config.yaml
n_layer: 16
n_head: 2
n_kv_head: 2
norm: "layernorm"
init_std_o: 0.00272
optimizer: "soap_variant"
lr_head: 0.011
batch_tokens: 32768
seq_len: 768
steps: 3699
Each number is 500 + 25 x the weight over its row's rms, rounded and kept within 0 to 999. Layers, rows and columns count from 0. Numbers have three digits each. The size before them is the row's rms in percent of the matrix's.

# down: layer 4 MLP down (transposed), 448x128, rms 0.186, rows 355-365, columns 0-127
# up: layer 4 MLP up, 448x128, rms 0.208, rows 356-365, columns 0-127
down355 095:512502525530520500494511466477529490481469490521501490486526476537526500544459492507500489461543480486474470502517476479561497502520494472569525512477515482485503471429493540510500472474441465479517495516507515477497499475478487505487499508498494497496514490489494497505533536534542448497545491492496516498485518496471494446446490528485470496559504535480533531482500494502524520485474
up356 097:476452460533481484508506511503493489501512482536519453462550515533477512462518442499508515507451505479521495464518485511532513509515502508516525526555498506488456547474508488515488486515544508532458478498512529477515450494526464474501498508536482491496474500488497507466473523553515516490510499501483490506485473521494509490439498555456492465516476469479487495549497493494462526484490
down356 103:498523519523546502512524523502440505502507497488523516473531506483468468494499491504489493459491512539503541499509496512495477517469505522472504514450475464480477508541504490532492528478494468477476555468499518473524531525525526476469482527501487496443492499496486534493521464474469505481534515462481459506486489508483488504565477541512458546515496488551477480488530520484468507454532
up357 097:531518486539510517509538513455509524446473470494538488513479470525493501508477520483493568551488490516511488512508493520485487526488497496511499513490491462509514522487483458542473490512562456521514498516531526494528447496521509517501508472475492514525469527469516503482521531518502515476502478535499509535490527471527486511518551518489499499485464509448552465525463523453469502524477
down357 100:574476452482509522516520523451510485467501499533542511475526463479495499471493485548516505483488521492504503499520499482500512504551497491483515488559472518445507510521475494501523535511513537453493446499492531525484518505470496561510526486476455522445501511478512489544506506515503485517504487500470513476564480493510509498506513512448499472510518451503475492483522470496507508514506
up358 094:483510514521505497502498526509508471482551509520492526485528493530517507506477491541497467473514534517500477486516479495540547529497489476487492485521521511474494429541486471522488467530474500533486470470478520467484510495476487547486525481482523543499536517531457543477504536499489525498476516479554509454466500478507543500501487493475503531521475530495506476519436488519540486461533
down358 094:465492534460486512527454490528548541522504490503529512494526514514484481507491527458464512507475477507471481517546515497456523516508516491484527464517505498480479526503520465472510524479473529518521536495510494481537490514523504560533467477525495506474521496509533485447519471502512480515468441513535512488470494474506452516474518526525462510499532455504528535506531530512482494482544
up359 111:517511462505539499432535463462457521484460464496536476521494521483464525502500486491515481496508460501483474531506530506469495520525521473509491519461527512491505492487511488497504447505547506503473537511519498539507483468455494444463511475485438494496505497509509528503511538497469473547524510503500492498540544494477487494544499530478497495547505458515532508527493492501507533471507
down359 116:526505495567507497470512485520462478493474466515512529485475483447522463504521487527518556474485500482485462481526491534526462498533481498450516486514500527475525519457442496548502515517497498474512483484524544538488523486493535463514523471521507517509464510497549521465477485521505484498532475509496530493513474477482498541513480518504486494466512523475524479535461506464517461483502
up360 098:531515483496459505528540494499495470503501510500508494549558487490509446491471479474531487526496472494535509460512496498566459487469524519540500518525555507495474530466480482452512504517543472506477454496491491479509474495487498505517477484539530509513533492508492546529523517530524483498486482513493503531500507457506489502506528486516473475540486469548485460453477460532499506486517
down360 097:504466479467465472507454506484446514486449514468472507481479523499488479500510542489484524454461497466497493516500451536493538509540504497513516470489535475524465520478500464524526491507461494506494504505530511523472470474473491517491530492511520501480480500490534488488563520439477516512528470469509456497530460530478536499506468506447536488507488507509514475464475486484509479499473
up361 095:516465477468473540520510481549479527488474464499496501471563504489491474492502502473499505487495515530426508501499534497526499530490525500478528478485501489480503512518479492526519480548478496511514493538489516474520500545535479516546516535501498491479516509489466503477446503488485526486473476462474532491539502546473428527519522504543508495511533447470477497525508494506466508518482
down361 100:492540494531486476468546484501496537481548504473488475500528538474515491464502510425502470491529485506501504502454499514475449486519525503464504475477477494434549464538490481461502507545531488544483507490505513497495506484496488501523507492518456509483546511481520493484508502511464497523474496522501547528501536530461453485474494508520515472523531496478489475475489545525481496507499
up362 098:503480507505462483451493488550495493526510505493550533459515529470510505489487515507525490496494518478478497504503507533513500490472488527536522470489499505497482464466547534497514496470488504522427491494479530514517490502502467486485507485483484521467479543492477513532507516491457501504509501494514526499497504472440453491526485495454508510520558507467516500596472464506517514455524
down362 102:541511501502491527543480458512492496507476519520481551505518529529540503520479476487492485517490470509488500534511506547517458494456486492493476530512470498523476510515552493507506503545518470504519458522444538491532522513499518489519478508554480509523496465461511491477508506433499522525468535529516476510497471491492503493468511540491508477521521499465499456535486465480527464551515
up363 070:527531501504454535481484511512556510476497501513480504531470525487496544516465484522472533515465492457487480498526510523485507536555532471498462523481450517532535526496521504501555472464512503493504484486490502473461513491476516524493505497514492505504484507473532538492487465515516513516466485508488510556563563460478489550468520520504469477522515478493484503469485483494478509513482
down363 074:421505475487476492477496509523480498504542476534514524484514485552479537506500498473527537549490485473539493452499510503465535504506520481501469494509498465509522506500515440498506472479551523495494478528486526555493503491520472541480476485488472510544496487502499502456512531508535507525512468515494515510525466554480493526472498521466494484476476460478492507534448480523504508523506
up364 109:530527492526487456540532476490514498490503448523485555484495486502456490533499499463478533490485520483504515485486477502499477510520548509475492508515467483503521504443494516500471543506512510495494478492494535500525493488507459562515499493490476463507514456476549481512478526523511454467500515502485491544449533519494479478477499487535507544519485478431545513524515498528492522486535
down364 111:498476490489528477531488498523482503514522465476472469498499477536494494514471497523524546527499542490580496480480494484563502492506464530474479558469479520504454447544504520488492483507496525555535532509508472497477509464481475476508531495441480500460498506516492499486476509519531486483506511484461524470483514524469499493521494551497503503486445501493479499524510514504455512508497
up365 093:534492505500505511564490517492533498502508527551526537478520483488516472518528538521537458530490477497487510502436542512513492520519494452500509528517537531490515463494514462537585499493519491497471499496480495454538534521492536494469482497468500531500469511492505461484530490531483481473478532503522484519481505514496460495510535484503455493472524497497496519523498513482508490549521
down365 094:513495526485487499530525524467501502532528485450490507511522489532529463487486470462489528507564463469467500504553481529495529489477483467490490504482508517524503542452477506509512505485512492528491479490503442487495506523531481475517529502511521531538432477489479491527463515509539479467538474534525517465501538513457506505496502541516496476461529529491534513479516522472490478517522